Weights of a small GPT-style language model, trained from scratch on English Wikipedia: width 320, normalized queries and keys.
Each number is 500 + 25 x the weight over its row's rms, rounded and kept within 0 to 999. Layers, rows and columns count from 0. Numbers have three digits each. The size before them is the row's rms in percent of the matrix's.

# o: layer 2 attention output (transposed), 512x320, rms 0.0411, rows 17-63, columns 0-79
# v: layer 2 attention value, 512x320, rms 0.0483, rows 18-63, columns 0-79
# q: layer 2 attention query, 512x320, rms 0.0544, rows 64-98, columns 0-79
# k: layer 2 attention key, 512x320, rms 0.053, rows 64-98, columns 0-79
o17 108:519493451501529529487494547489524477501575517506494521510451508455519529499477489420530526528540488474549481496452525513502491478528479545477524487532516476527468527462524524498473520490506517496514534496489491450478505490479472504486469508
v18 101:520463542486498463533528491529514455521480454515539466492485477492494521542470523489530468528484520511475484525473507531479521510475491532484524507501469533489544477501480494478483473502530543500493527490474509526534538516498543478502505483
o18 106:485507469465530494443452499506463445512506472488455511522507486524498490519475473464506496459445512516499505493495519517543491504583521506542532505516507455537420508512500483483461498513471443480519512492518472483511480503468504492485529477
v19 106:534505515514505489515534486499504503513483486535508511533537492511520481510466488539491530516533541502468470507516565474458503517500503472546465517534479491515470539506518504528523490498451482524477487519498531462505544537520502526562488486
o19 105:534524475472469527525513494491552473480564491491528475468498551482469466476489490509511496492490504482477492511507507461484491500524492504498492476520513475538506509523495513483466505501478532499477516508457489516478457524524515557496466502
v20 099:506478547490508480496498484535511473485565497469512529498506524491493511551505498512529529494504507510544486481496482500523504473510536441538523494542488522515469467475506452490487461492495540497495519502526479504513530523490504485557509542
o20 101:488525485485522518496519514525523491500507500516523510461466508511526556495489516471584509485467500480494463565492531467508472484489438489467522517495506467538500511456502491478492531538485466510517478463475508477505482513479504493472480431
v21 109:538465488471518469505553488532540503527497484505479450478488512509452534462484502515516503505507525499507505493477491486521498505513496512476480467475496507507540497438465531516513480477490470551517545495507468517537550496504512473455499472
o21 107:513501493497469546524481552449523529484537507477533498565505518518518483510473484519508520493504485532550486509495509517525484495478493512529520518434468464500494500490499502499489544480516509477504514516528521453506510522522548470524481481
v22 102:463539459478486526489513490485483490475462512492512485489495507509486478487480462498479534496521498479511485521477487521535487509463498501487513510477483456457498459492457548492548534497510484513533533505476556486518500513503445500476522488
o22 095:539483556517462528473497487491508489492506515531446478540498446517519491532567490495495469517491502490500474496517500500466552497506502520489458494466516480546513514489505460489482492471524527543492472528493500547474474529510541525502537486
v23 100:543484538494470522473436498494506496538510522521457499479503546462536512529465494474529468458474493495529532528514432497538502481501501444520556498502528500529518495476492517493530491529498490524496528491528516504535475506490515506505490518
o23 095:467520440490527437480519487506513470508505463518507479522486488482491548515473510462504514498487491496498472480485507513537493519457464515529489490524471501527494484475515502514495492487464509521505534477505502471512535462471512460516512502
v24 113:480524482520493496525499461491467481492510526528454527504464557515512528465528453489509520514509478493496495539497493502499494514487517464484509522541498530521477485514532486544544506516527546528542522488492527501497520485500530505477503496
o24 106:495505548512519479477483531483519518497491489492501487511520503465527478507540463481527530534537497463535480469454483520519527516442457507489520540495522503535505519457509554539503485501542485517472535517527538454513539496498496530518505498
v25 106:516511502498535500478512485495513530532511498490489488519503440530495463500458501550515510437489484475519504483483514473521541459514533534509510510477489534519539503513465514501497498478465460447468506515496487498501472502505462473476520509
o25 114:462524491510481496495485489473445483481499511498522430459511507557502534500451526503509506519484482552468534508553517502491491529494533508490500514507483471511506512514532468493489502520517462484514491509480457482483451553529459496454461516
v26 105:463458499498518522533538566519486502493483485516490498532486463505517538510492507510503531563492495492517490521484548488497532470527497506513439495515482513508494484551465486490535500504492515519521525475501489487482501509504515503521502489
o26 100:503524526519497505481512504511455420479483485538477459491518453515497489466496505534529498519499501480488520472515499530465533541495498523540472518515513500542505534511513470454467497508496526470462482500509500504512513501468505491477511499
v27 100:490544470532464535501452508488483544496550497515473499497555535495534484528480504505483528497507514489504547485482474479499474495483495435523518536523508522515475497496525521479517493471556463463512477524492537526443524484517477485490494474
o27 100:496465476454482486464534480537525495492500505535489518458478482490527498474540497488505481542506505514525479495493489489481501479454515520481503466480496473507500458504504498536480530520502527518492527458540508494487494468499487539508532539
v28 107:471475503513475488500467516490465513515495475525531489517529529527517561514437546522510516467522496478526519502520521518486485466507491485501497529461491497534508525497507499519461511523510486480506439562517505492523559541516483516519506522
o28 106:504496450508494495519479490518589482487536533453494491483490519470504513482479525509511480503522506483483464492500543482514496498501499504456522480481509488511513533541501472485499503515478451537509506467492508487447453494489507520497520511
v29 106:505489536477517482506536469518495480524489519510499509508512553471518472472484432501504504512520487522501505504494481504527505504505460484492554538500515440497450499525566490528432512465483511517502527487510494514520528510440485485457486494
o29 102:514448484497549523531504532425498516487535505550495499521431494522507492490532512476524491459523472491528484520492523539507489475519514508499500499482536514499506527471470504485536546500533507523514438518448521488495509486499480525513435508
v30 097:514500503521513540501514505506479501472440498481562518539541490497500529448476537485469529527506494470479524484486536518462506536507478535514490505481478511477473526490507541541513501471494482487487473516469524550514505480506500535499449492
o30 093:516480477498488522533529523447548511489531516510483506485467542469514466479557489522468503489504546479489499495486491499517512491485513503445450471501513499463518509535464492522506556532509478511480489525522510514482489487536492535472504545
v31 106:500503479499513497493492491502533549512497546503529469528484510497503523515469523520491484451511525520494518487501489519517526453501535493513503512433504459550541494512547508508504530491471497468511512518473496490515476486522511514437504491
o31 102:548505481478515534510536510513475524500506487494530523470520519506542515479493511548461453514517465521525476472498523484486448492486474490496488438497443511471516485494495494506494533490498514506463488508504491505477488525465448516548486543
v32 105:488499476531458484519518456550494503475496500506490493518523501517505514543472478497497497509515462512487516521522477549488490534503500478465521512494458504494512475498553533496426521500475502458508487534495460523487520575491507500483505552
o32 100:526491468477501550487498501514532486488510451516519524479484510494521492536498509491539514460482521508497496507493475519574473434567499501545531483491503501523483495487480541469540492522484442522535507469472506555493484483478513510481518485
v33 103:492532522500522458502508491532475521496525468493515473480509521518467500531505477527489532462498499509495518517491491490490483487497550460527492524501528459496502495526467534483511435496511463564466484557560510463551504490524516465497540471
o33 105:530488477469465515496498548493486513498531527528532482527464539537524499471464490519503464521518510512517471513501481482494502503464467459488541487459504497527550527497518458478494559453505516512474534446441524463470464490517502518540471478
v34 103:526531517508525496531513517509533445505507497491481468477469508501473508506459522494506464530525469504456498503509533472502513460505495513471501523485480566513567487483471537551491477537509490503523493494484502523506523524471531501498497474
o34 101:496530507497486459445455491485481536512482465486524456532474531484505509484444515473501480499467511486499491444439535517530484537482493535522519472500472468541455497517498492519465488489473447505486509524521467443512503476540482500482496509
v35 108:535546509490510539459503457500537527474511487470510510542494464514449466476536470517496519488494508472484518469505495455470514525510484551530461483522467483486449518510441514475520542470490487477487514447480521465505493493479492498487474497
o35 104:494468534471465528520489520461477488506495557508517503500503500526498467486534524528501516496499479554533489517534517499500483515488518507504477517488509495478527498487507470511483518511506513461459472549489481554516471498503482539478460537
v36 100:476467485472466458494492546496450478540540479519511473490476497478515530510489486483479485467476509526534480504475471482535482487482453528518501493548472495537487543468498476472536491488458576472503499534476506480513503471464526501491524483
o36 103:502528529553521479468481461503506484504505500496528474505528485514469534504467545471512525486499476467463523533508494512491516523545481532524504533518482514515492474473505501499511448483523502469544530480497493520530495526492492459507502504
v37 106:514497501530478469511513513498503515516458533505510504526529513476502526476513465486467485554458569474496485526485482503489512555483479530515518487529508526535514508443493500523466482511468553476502535488484443506495493504514503493473482517
o37 107:537504474521519522554512490463518508519478477523563516537536500477483516555535492497484485449499479522509454521480492471500475508531478459548503495505490499452497480508472518487522523523529531506515493512536495499507503538475501494486484482
v38 107:533516501526484488474456509500508487487486477492507502479521523465484470503496541484530500490500511479533492532523487477532485535496520453529552553493501497431480500475519515500428517501521452485496523513511510558471509528481529518495479518
o38 107:441447481490464489479513549477546497478516522573459515497429492509470530529512486476493518548515523519505455517480509497544487501466472512482514506505523471513473533461481497511539490485451495528524510499497496488494470511498486475523478506
v39 105:462517482519489498518495501457517450509474498539480519454454541491521489520488491480530486515508499488473433557518462489468487489469501452490533524451496514473479485488488508498490515493487541505509547467465520513547502537516532489531455538
o39 101:580515522453523473467507516509491473490537516516470495557486483503478510504522488448511526470539490475495493455484519539525503514502456509512514512485528488546500507471463491525517447504502519517437484508545501490466535464460489500477532470
v40 108:505522494478465456491473525519492495488510536524449522457472567495521501513459515503500489509473472490500498495506481483488514493520513484428528538478487537551482555494515485490495469458491521489438488500488475520515527526483531497468506481
o40 099:457486490488532500469474497493532477513513478475525481521489512481546517491453515499486510493528498485485508467474485488543496482487490516522540501529496498531501469487502563534510484546493465497495499484534509428489513484490469458492479466
v41 106:493549485528513495484492476432447491524499526491485475524502484508493434530526514485494512506527488489495488470534500499469507546507467502545482471531513491502500465500526485513450477488456520493485510559503531506492489521552505497533506527
o41 102:517513555498472487522548462527529463497466472498505496481498491507432505507491488466484506521450520534493560519519484485480520466532504475523525548503461528536499484481527493506532456510512516460539559462454465535547488518473523523481515481
v42 109:521524529523490511520498452529488487507493468486528499525496527505478541474512492527513522500501495520459481513487488490517508495523518511537495484444480514514514512548540521507517535446532478525491508482529523522486471491530520482515483462
o42 100:492483480450480533499515517518523535488550517506493503492497499519536473502532471552486477495508508491487478480523472500516502513465527506491521476465524473501502467521518480502465517485481512494465463489471510479490505521480488553482499513
v43 108:513524504502519523527488508503559473504527509499485511483538495480498544494505513505518512500491454463509486473531532508509481462518487495545473479495492507515496519499517537464499573473496470465530507446515505544504507506496464523441488497
o43 107:491503468538500487468521441466508539484529498523489504469469492508509505490484519469541486519520497515525467491458485486484489489420483516448493483518462529457529502549499511562539483499506507516464524487494519524505480475522476527500451556
v44 108:499529484516487485521481486500502423509506454522491541515492510526523512540490496472495507513531476507540523515475438473498498473487505473487538486516479522535474500488523520507501522522494525471518492496524511530509492507480527469474507511
o44 105:533493530512525476435485451472510502561556487521502482480498519496503546528479529477514455462500505456458481511497487514492511483529455504473527486487512489509495483484488492474528482492515494528502495472492513517474509446490501512514492465
v45 103:491487525494484483458470528538486485506558562528470468471507495496499499508476514486508483456480444503505538478524459552491474502471494523482509477523460501537505466455499481485485491514562519469520531500493527531537498470498484482517499472
o45 097:448490482504544501483485451505505500518485425469498523499474517518517489522462532457507481479494512491491496504466491500513528496516446495498516514484485509460496475498455505506550469480489477485539503491529507523500499530483540445449486518
v46 107:499488482477497546513460510497482536482501537512500476509501517500508453491507464510507486485513528481511460521537519527493479487512441467469488515489475499479532468456467478448547486473485483470550525466521519480495510512468469533477465517
o46 102:492490511485499491488533479501514501514483500529462458490480488512481507424511513484503561525493504520498501489485503493523498500466518512511458549498504493513509504472453480506477472497535530503513503521506479510522488524494500533503518515
v47 100:514540481519504514521524523535518522499461526470545496498524490511478481508450535512521487471505538514522524476510488535519508481480529490552468495483481471468534452565511489510502498553473474527509505491485497495520504481475521504536481473
o47 101:516490485480484524557528543563470476515504466463478532492492490512503532503552451569455526506503514519487529516486524502487494499534503502530459481511532496456483526559503451431481548537445500528494494532456509524464499518528543507516572474
v48 116:523513455477518492518553452510470521469479457494506516510512473535434493483503518488484545497496512480492484508458533523487526504527471503507505467492505457443466485488489487500468501475469466521497476508489480554482457528524501504538477486
o48 104:521473493506480564504500528471538468442531498516473477456480479552494484464537517556533497507505506508468506511568497504473501504483501522477481461495548500512486515510511480499484537495509491496503470490471511532517489508490490566488496494
v49 104:553522472485507547499536498487501511503450471502484516518512465484466476455531510480478503529535522487483462451497535490493545526488490499521444512469510463447452514539471527492501509454463450503493489489470517478526495489509493527512491482
o49 097:526488514529462536529548533478517503468576558509501488499511479490507470481552509529496515502526507485497482538516509524473535518505480473487481460496540508489515501495511505509482560499515535516491506503501505506522498498520525549514478475
v50 108:502461459464512478531477502473487480478499530524512487534500456528515476515510528475478500526473476477512498473513508522534520488465478564525484450507487532540523504463540482467549508509532525505505505474470478517521508439522505532482475521
o50 109:478479504506523542484470498518505473525503491472482487466505455514509516528511496489496489485502481508454533477528523522446528477532507532497531529503475474498513459498497469516479488513503544487509500499538514543518500506449511436503546500
v51 108:422505530501504480528519542489522506506486478475500536485518511520519487516536467529482504520515533483527506478485504512490522509526538515481501498485496547479472510491502508513471520472468519505437538517466475519452473493489513493445507545
o51 113:474485539528471480475473491533470523470469522462539507485542490533492489475475524513540486487440492510478529537531480492510464506507490499504541483507499474504499528479513492458493475516482441506575458480485491488479495511522492491482503490
v52 102:451527483504529510474504545506459488518473502507525499523508464515471467529535509531503513511501495524466478504479547488478485511508460506490501505475505507457542516492450520505500464539509494491462508554506471499504511519540524513491476512
o52 105:468531527501510479559508498496509464514468497505517451506498493471482509496436488506445490507520474481527534482560499478493536507488545494479489504511509503529479526494483457517505497506509487501516474483474477529528482492466532499498507521
v53 111:517516519471552523511507521486492558493493536474467507488529476518481499513513546514500469502480524494502499520485506464490527503498506477497483507490498478491537535517445481463473531479486477521501447504499487451483489495479474534503524488
o53 108:491476482526460450477466540469422471498478535503523462532509457515489527479492479532486497535515465536533528474534487499511473481488550524512471514510492525526519507501499510509497488547494529470427527482473493513518491500516486482513530481
v54 107:502503503502533490539532496457485459525483507503516521507536495500539514498523499516506488467501536498533503516560506464532527460530493493487453506454517535526523500520526516505509516531490498480512543471515450526544504481487535485540503514
o54 102:556508508504516462490483513548481496498517488473488431466458514493475531466495482493500512496500492456435513459481520493487462520506460519481534484477496458491511506488468437516456525528463482498459469489491493445471495509526474476490475496
v55 104:503479480463451466478529507507503515517526493492541549531499517474534499480492456463522491514504534539487485497512476526521515481507496489500498495524521516467505530497486454486451500536497507500555480524480505509497540495496500529520494496
o55 102:544510476493548531532556499485517475542506482478505534532502471489509507553498504496504508501495524505504486533498539491492463500552459511527515481498475484470500481486502538493488515515476487538468533474512483496514481496483555507513522516
v56 102:533502505503522542449504512446543480486496489502488511489491472511493447512557518468508529488533491479504459473534512514495507519528446502537457498507476459473486497531454486495479510510477464505479478463528509514486485513523517498487523509
o56 099:562501504519479532519537451505537527473510511507503549494529521464507497476511498537488490522501493510524481505461495476467511487516506486445476454476519482429497534504482489494492530492496543526546506542493515546492498508520499522512484472
v57 114:560501503505537507510532521470489553517551488506486474523475472485458495471513485480479539457519486487517461512528535499498485501536522521458495483525497504486484527514473506520462548455478530502462481516494513481522502529520555488479521475
o57 113:476513529492454505572509529471502438460535485491522470496490522505492503457515590501484478481453475474493525522455492478482494485505485520498506509489487529532535514497513506515527456524509526470489490486489482496473456479494454527493442491
v58 103:519497512476525465490465532539503453518503461529477468497505490503508503556479481533520502499516485484465457507497509461530491470503504470462502528487532496524481496507468500491497491481509467519489520538529500504499492488496546468522506511
o58 106:443467481497493452499444499520470452504528481524485437500489469538482534508451503502532507507462475487479529497530514521512473501481528555527538512502524494589514497478540501518504494467498466490490489461465468490507510481482507468505507495
v59 104:485508516517501501521507453507542523519487498485473551494489458496488520499527506504529496522512463546523517522476494504482496474483505526499517532501503461526497477512517475489488511486454498532552538478483512524537480537535482495480504517
o59 104:515468527452541507492459535474482495457474483490518492503489515493494491517504483430567501533502481531491520507505525508470436512481454489529515493527472502513514494500565544549542488549537475493444513499480521515500521490504471517504501504
v60 111:509465495495549505474515514514510481516505467468516514543516489490517487491514487493513508526489541520526466475486472508523480481484552515516516525503460534463502450504453540461524514545498484494463436489463459485530454504470476511514509465
o60 110:499533483506495485505537478489477495465494512517496527459521499499548502521533473570504489463462496478522481526439543516456520522529498475487495458491525460473489530514502434456423553526501494517540486487526522497468483491552510506491494525
v61 102:480504513509485500499510496515514568466491481516551471526491542503471486464493495503464498486495504518490465513488516511526504501522508520474478523489489471532451527560525511477516484448465474540463497494505428497538489474519514480479493484
o61 095:512461477479514524511515567482517509463543555504492488499492526507553477476497476520515497528561511512487471474546517501504534520522484495472492493462511472487528499493477477519508544452506508495456456563464534463464520519512522529497495536
v62 107:502478502504461493513486457492497493481475485492495521499543514515519525482534492501475496494457543539523493509485485528523474486469529528541479489475480534500498494515464511493501467491487493470524483467530445519515511452493506499489487527
o62 109:487514476525503508482501523499540526509529563482518509522522517523525494533501466508537512533534452517500472480480494498487527561532494480511508502500498469454501493507504461477440559542541502482507483485504535469490523540486489488505524518
v63 103:533514499482491552479525520486488494493485499472508532513502502473474476447522451530497503501468503533483459511530520499499520480504487482522463495489521538475492481513467496486459488474550497509458482473514496551517463531467524488502493486
o63 096:494485485500513500511567532489518520489557528540493504489483508504511516516554514537477521521524494482522474501499497508474526510508490472436498462478537469428490513483501473507495522512484520494526444541504480470513526513509507503495473490
q64 075:507507532516477498503509507509469458509523481505471480514525467516504499477502516538476521492499455497535520480509479508481502510492503496522491459449525522495496471479516490504475526512533508498539509502481491572503478498522529487471510516
k64 099:475461498513483454492507486511480494462484505491530517527474506487520462493470551487505491467487545462501501529517504501541503523498497497459541549478497505491489473493536461436506513464536484538483469571496482483510476574505554511502492463
q65 100:507498531498503512521511557509483433484502459531493503471518459485509497508523485500495516499507518484503511501492470466512506517483473495520477501524524539512495512485489525483476493492491565468518480521513533529472493488541526460515511482
k65 091:478502465462550455479494487547467506526507510516461463492529453491485502500475448513513487496483492536481487442467546507494494511520441496521487464511503472482524460467481480548497494485497483483505535466495490426487522480502518525540516492
q66 081:475524523451497494478505553482541510514503477476492497527488476492486480521530474510508519550537520449489478537474504473525497499490519513487532528535511486531518495528476502486505474510478538492476530474507511453486530462519510480526504453
k66 101:499505501463538510453516477495499467539525516505524500479480520500505530503520500481513481521543485526565523466509491507494511497506546448530459461533509513501514510516474528528506492524483509462507514499526516515502548468517485471483502541
q67 097:499477461476520503503492472491493576510498523470484509530492509539481514499479514502515498481502492510487519501499517499518495514523531488452536523474473462504469503500504499505499523474522458503478514488502475490498512493460463535470459521
k67 100:496497502555457531460514508487516508510485518459520525492462509483484485450496521477451443494511497481518492562541479489490468478528544523476515497488521504477503519545552484487482473509496522518519450541495482553494480500512480495482461487
q68 085:511508565456521508511541570489500470497511476519505530471515448483493474561527454520541519497526511439479445495486515442500520500506513518511497509526507498490518521497465512514482484504484546514475493518502539472487505471539509481519490484
k68 094:530530501472504490480471487503460476524505514529494503495497493530502531495492456515469494517507496573536526458479490519485517494523487471499488502556488490490512517495445517489482502516480484488501516453499532455469550482519493458520517493
q69 091:463500473499505510506478484490547540492527525475502492500515517501488513522496521510496493489489517526502484518522502498533485485527530487472504548487459498500454554475505496481505484465510472491485524489506511491520512508474459505480500547
k69 086:496492496493516472496506519461503524527505491500526475455480516520472504499472533505484501449496462498515491567536452510488459465479539528504469507490533518462472473548543483513505491478474509496530461497466516530535467499500479517454464488
q70 103:549509534506504515524549550465481479518509481519503501495509457478531513495508514523492536507505507477492508494485520497459523515468476490523482461495512526513527504496500514493464516543478523519521488489503503506481499500550527486522514505
k70 093:506566499490496492487476497509453484496481528538489525482490517477530510537494437526501491563512513527487494424439564493531506489520502466516518503506503500473485495459476497525531525524490498483494512513542511455503512449464507485503566486
q71 073:492513526482518467503481505497516466516525480496489492490507487467463515488539455511512506501551543489501484485492519448549536480480540521518515531478520515480497529410446504493532526483498518518497474503511513481476523447552507506516498464
k71 083:492528504477499532455490502510468493486514512519543513512494480533493477501510493485526510489471503505512527497456483521504528512528451533509469485529482476486495513560473526508484509503477496481486516496510526458486528508483459457484536492
q72 086:538520532519473509510544510499512486511449535516476482456479488508529509480499568499510511499465497510487536493469486495493496539478496475549494468538484529511523519516515531502454499491484514495517509534499491482491485479513529490478535514
k72 077:510508472474498477491454493481478471489526479503511505516532488492495495580506498502492493552540522505529526479489506524522515461467524453466509484494505522473519479453491503512538554550506497507482525490522496488504545502498512534542493510
q73 101:514495539465493484500523520495491471513494492532507496495492463502506484525496488507518500504530516458526525486498538480490501493496489526516484442511511514506550465516480521506503486521488524524502511499541523526490514461526472516486511487
k73 090:532557495513482527466511532501462484508517527528490495518479501499509539455534471516484459542513507555516476447443492513474540464504497494515486520522514478495534540475483511503506518513505494509507487512513551424461508455453499472497570473
q74 084:510519489464493508499514552518524456513503496494513492507521499488473454530490460479519525483513506476509467485504520491470524476517494516498476490467517493500553472502475514525510512495536539531459488506504519515478521494511465484498510488
k74 078:477515508533489545437471501511435507513485553528530467522482488505484520483528533505476446537433499524552523482484475470458532504493472505507499521497500494506469520515487506494510490505446534512516498537512522499459496489472515443485540463
q75 091:481494447483488498521501459477525563528527483518510509499522530474458499517499495455522493492549466490500465507484492473533474490504493479481509521505513487482490515468488490501509487484535497506519532460513504484518515497489518487510454519
k75 091:529482555483485497503501495505563502453479476492536531463524481505482496511488528491499510523463510450491514553526476519497471532487489538478478546467496533490467487495511489529510488485456499481474495505472490509527509481508500491510458469
q76 075:461482464476524472533501502479503475463551476484479519479490471468474511520508487514512507464570491527509487520525467557567485559463518487481508517468488471507490548456479509518505527485539468519503509501534476516525506473456517503543465472
k76 087:465482497430478528489480491517524556494490484469548500482567480525488480492496528479501477497492517486465542549504510486492421476506454522482478533514512508445510485477484480502475474451478497484448547532480480471511484523548537534530484513
q77 088:501497491519513496468495466472489505457529495530509502501447562504503500490507509504464498520502477515512510516514478500532499509503480518483491525467498516471481549484532484471555463464501447480556522442493498500491479500476526510530477510
k77 083:478453509487480503519504523498567519464485492478547492473552487497503500515513500476515499508520518460502523501504497514522451483499513531483493511477462495473494480496497497529481491511506513456489478512503473537512486496535485543477451493
q78 083:462477494538545501484466434526507528514502541517530495500512531498488484487518499510528510521465528532504483488537482501457504512508531472486502498470492476526512516557525544502472535495494541508477461512514483543503463542494473476465522542
k78 089:534480502501471475456509530491456495509512499456469536536490510453530482486500495526510490455472488527494469492471523499514428503516505472488543496529520474509546516495502480490531521518499502519505503494486468479479466492495518524511509497
q79 108:490493541476492496508504520535488464477478499499476483507464485517527479525503489510463520540488508472486480474548514527491543527499519514520482460506483517527506494526499519510509522500515515493483512512472519504490496475490497464479562482
k79 092:484487488568488545476507534465455538544499569507503483482452488494529512484531494508544526484528549494534487469480486479492518450499506479511530503496478456482500545521472518543494530514485550519486456528522514500460497466516459516508522518
q80 085:490483508512496507477489497519458501498487502478486493506496488518527498523449490516447532504459520503485534468525438484470499526504544502529524490524451516557513483528480523512498511514479507502497470489486494487465519483501443499457545498
k80 087:511513496502506477487534527513440476499484536555512482540472523517501505511520492516486490498468480532542451493478506525478522496548546429530534461526528543517521500509500477475506536498483509453502482458549498498476463519450508462491560523
q81 090:527531524526492528527516466531512474505526514484480469481512484474499522465494513496532511486500482529468500521493527472475536498515482506503494518494513506527511473537462521515474528516513534507470485510469480504502501502537472512458512532
k81 076:480551512473500492487481493504435509515540523514493502542505517491520488535480487501553458488491483489470499502488516478503500535489500460505481499514520460528521521514560503510494533523484511467499516502493541480514516504458511425504537511
q82 084:518522510500525518469522542473468511522477504537481508509487533537494506503506456538505494505482508553523500496508474441517532482489567509528492534495483505510498540501522447447498484492516480503520483461484524461463453477483506513485503485
k82 077:479523471489496466530477483515462499482494527532493496556508501506502514540481533493457510494524509520466477499508509496497525520518522470457532502519510541512464474470525483488505491496524493471497543509519489519528501479483521517467509532
q83 100:476522500518515496514512469549492483503495534504476483477505471510498519518480503504519502532486526531489503476518522504449521520530507497510483466504492495499526484535518542505484498509464543489471499521502500482499480491505464465426547528
k83 083:509528495521476489478515534475445514512522505529515487521393536463465532491527552518488473517451455502496464489489487491497535497532491471515517499527554501542526503521483475522523529483495505530461475531524533461476505531491498491482529510
q84 091:504477493467496480467489495536467492505475495512484492519444482520527478523474490520513524537468493556509464449488503461518493477515521463509517494516493540505515505494534501525486534537467515508476471502524509492486474487506467477485565554
k84 085:536551507526493478480490469519424493520493517511500503562476479482485505521520500515502504515497513513524444480489492526487512518521491468518493493479492525532495484542539508501485532506532464532488523470540479473478489447483498490501540460
q85 094:529524504527448510508527520522510484548507499505488487527508500490500493467433509487498503491480525528493455464487506502463508486521449488529492502526511506528534501490503512535500503510494528523454479523516522478477488528563489481497562532
k85 087:505512508514517484493468489509476470496521508518499483512437474497474478487520467525472478511494472516466509479468528509494512518512493472492488463493518480493486490493480504528459540523492512484499505504518509431573528487479528453480565510
q86 102:494519485441509498500507519498482519475485473488508509484454473504529500499562480476505471515522486482515493498488489518577484517473493507499536508473462495480489494482481503473528512499549505517499530499483464470518518471480537505550456488
k86 079:534514480470494520514533468531488531502503508503479507488551519517505498505470495508474515480518525491474512525516510494544477487509510488511534528542508528463468522459488524500515470526514502487568520484483466502471467476495513541456465456
q87 087:479501504511517436512466500482469492550503514524521508489494491542517490514489489479504509476442501556489517495484527530469474502494501482506505524536472512508553525538484463476506488506467512515523504466501482491454489456485477508499525521
k87 085:494528503525496429473492512496479474542521520540511509525490526498517524485495503497459526484528498521466479457462493509486525509515499468525479474512530500482516539501540466523488503512490495488482470476492471494497492511452532458486497484
q88 105:513458547494431548501488527517504512483509479480508448474462511515502513512485483524490542493477507461510546511466536485512494481504463496530491498481515504499490515496507497481484511518500488529506568516471488524493490457497550484521480490
k88 095:486488520515512494498494456485523507483507488525475479482529492504490488491537529539469522466510518477508509484560475500506493485514526487468467521493492524423471515492489495501506500533509491509515472490493493523476495505532492530488474519
q89 100:532491456452488471465506509450502524483517505485482509503544501484464489508494521501548526477509492520520488538447507522524490502501481490482531489504487522494484531495502476478512483512516462494529493503500498494496537486481520542558465486
k89 104:519490505494494486536511498541476537520549493526539505518534536478511509460499533516529494464499460495481467554546505474478490538508475480524468520479465516499506469477515518492502496503524483535486490522513502564522470470515486568499482487
q90 099:514464467498521472491463486460495532503470561543465534503476451482485474513513487496472518471447515536567446476463511473513500446507564504480502538481502487506504555495504496521515504498451484512509520498500479515449475466493459493502512510
k90 096:507485532491495511480533511480493496530509505570523509508482510496529521513487516519511513485514484523517503482529512509510497522529519497497500470504466512509522518507532517536478532520473522514498493469526494466486476511497486471454541497
q91 122:518519497517475475482507492515493500551478539522506492522498503482497489527470514507512529462465505536528481481486516468453530483499513463505478470502508514508525514523517525484497495514470514502484469504519516525458468485532480491472549547
k91 086:526546487528505481473504483462454475534506487519532466552459498474493506467503509483488489542473465540472515463473508496480512497517462484515513445519543487518540487508523470515488507484489521513516490518519479475542518514508514445507562507
q92 114:501491530480552478481501487513494461533520487454464497462500501517495477516470478495500507471539505524494547455499521460468488540470518480520516480564506516516534470488517512521496508497497513504506515477483547517486483469482495469480527480
k92 104:458504458516489511493459479498500517528456465529496492504516483526483459525505469490479527503490563473512503472456494481490555547487470565515520515532513506467503508502455514484489507513485517460497530492472523470513544462501526463529505475
q93 095:560491558475514516499506493519493467475498497455537558499509476491531509485491497480488477525489502516471516488517529498477458491473518474541508481524480498502478472510512518499467533490502496501517512501470504479537462532493533488514516466
k93 123:496480497477429514478501531564481467486541477461505529495481473533470512467480523546500514496517465498540567518528448487535484490500551500523508494519514509524481481501515458490508516478506532487535481491486492510501497459489509505493511541
q94 086:539535508520491485498478480497480483524520480484527470483517518502527530511508517507531490493541512492501543539483484520491521480528474504534485501471499529442454492460505492465491501528470471474543507536498490503497483520547542471504472489
k94 124:535512464514478517525489483496528524453491452506457483533506501511484450511484505471419493465513465520477502507495491496534463495445490550478507518501492476507461459457504486491504461487515494497520539496499459489519538484467508482519462460
q95 107:525521529504522512505492528480521549483499466450538515502514495540479525511501502492526504485513511462525526527505470526475480490500528508475486507476497512489463491475512512484488501525549521503533488484509507552503445495471471533519484502
k95 082:491447482493489480529495477486515537489461530477508547452554494479495485501512483504476490531486535492482513492492472461490474523529504483473477506510481502459488524519451472486485511531480519487512489468498486475466478463512447539498522524
q96 107:544489435502475496511489497528500508508450457466537478507527531497470497532513479541511491503524510480517505542519533472514490496539437525521509479456542504474502522496468505508485529494507497486466526527493523492491471494526550477454472524
k96 111:506501488471518466484487528494566505496547481486477538500515560521547506536464514476482523460477504493492508510506524502473501502481513493521471515489511507541491493463503529498520491498519520491494449491486480512506477467490490473487487476
q97 098:499500478506492489485534502523468497522472534505548464494438564511515558494494519466500527485534495476496464495496493542455528486539496476467519491512474532537528494484530482500489511502507520543477501498513502489508504469474498498482540512
k97 119:467511519500470518487521500469494466521509499489480488501540481492496494477544495516473500497555518443527526545521491541469517523500471517495477516489491464512476517474450482514484480461527530510471483493491495521480517529454466466487513505
q98 100:490486511461527500480514501496482466517505517528496496522498507520497543522528524510478479497478485524557499524505469526496498519477523483468537452561504544509509518493506507499528488508511502525468474520536529501496457482477485523486508475
k98 100:503496515511514481515482467516519495498482459499558508456532498495488460522488476512523516548498513535489481446486497522526530504519501522498480509488433520527508499477500520490565497495495491493495503518549510453517478506501491459488553550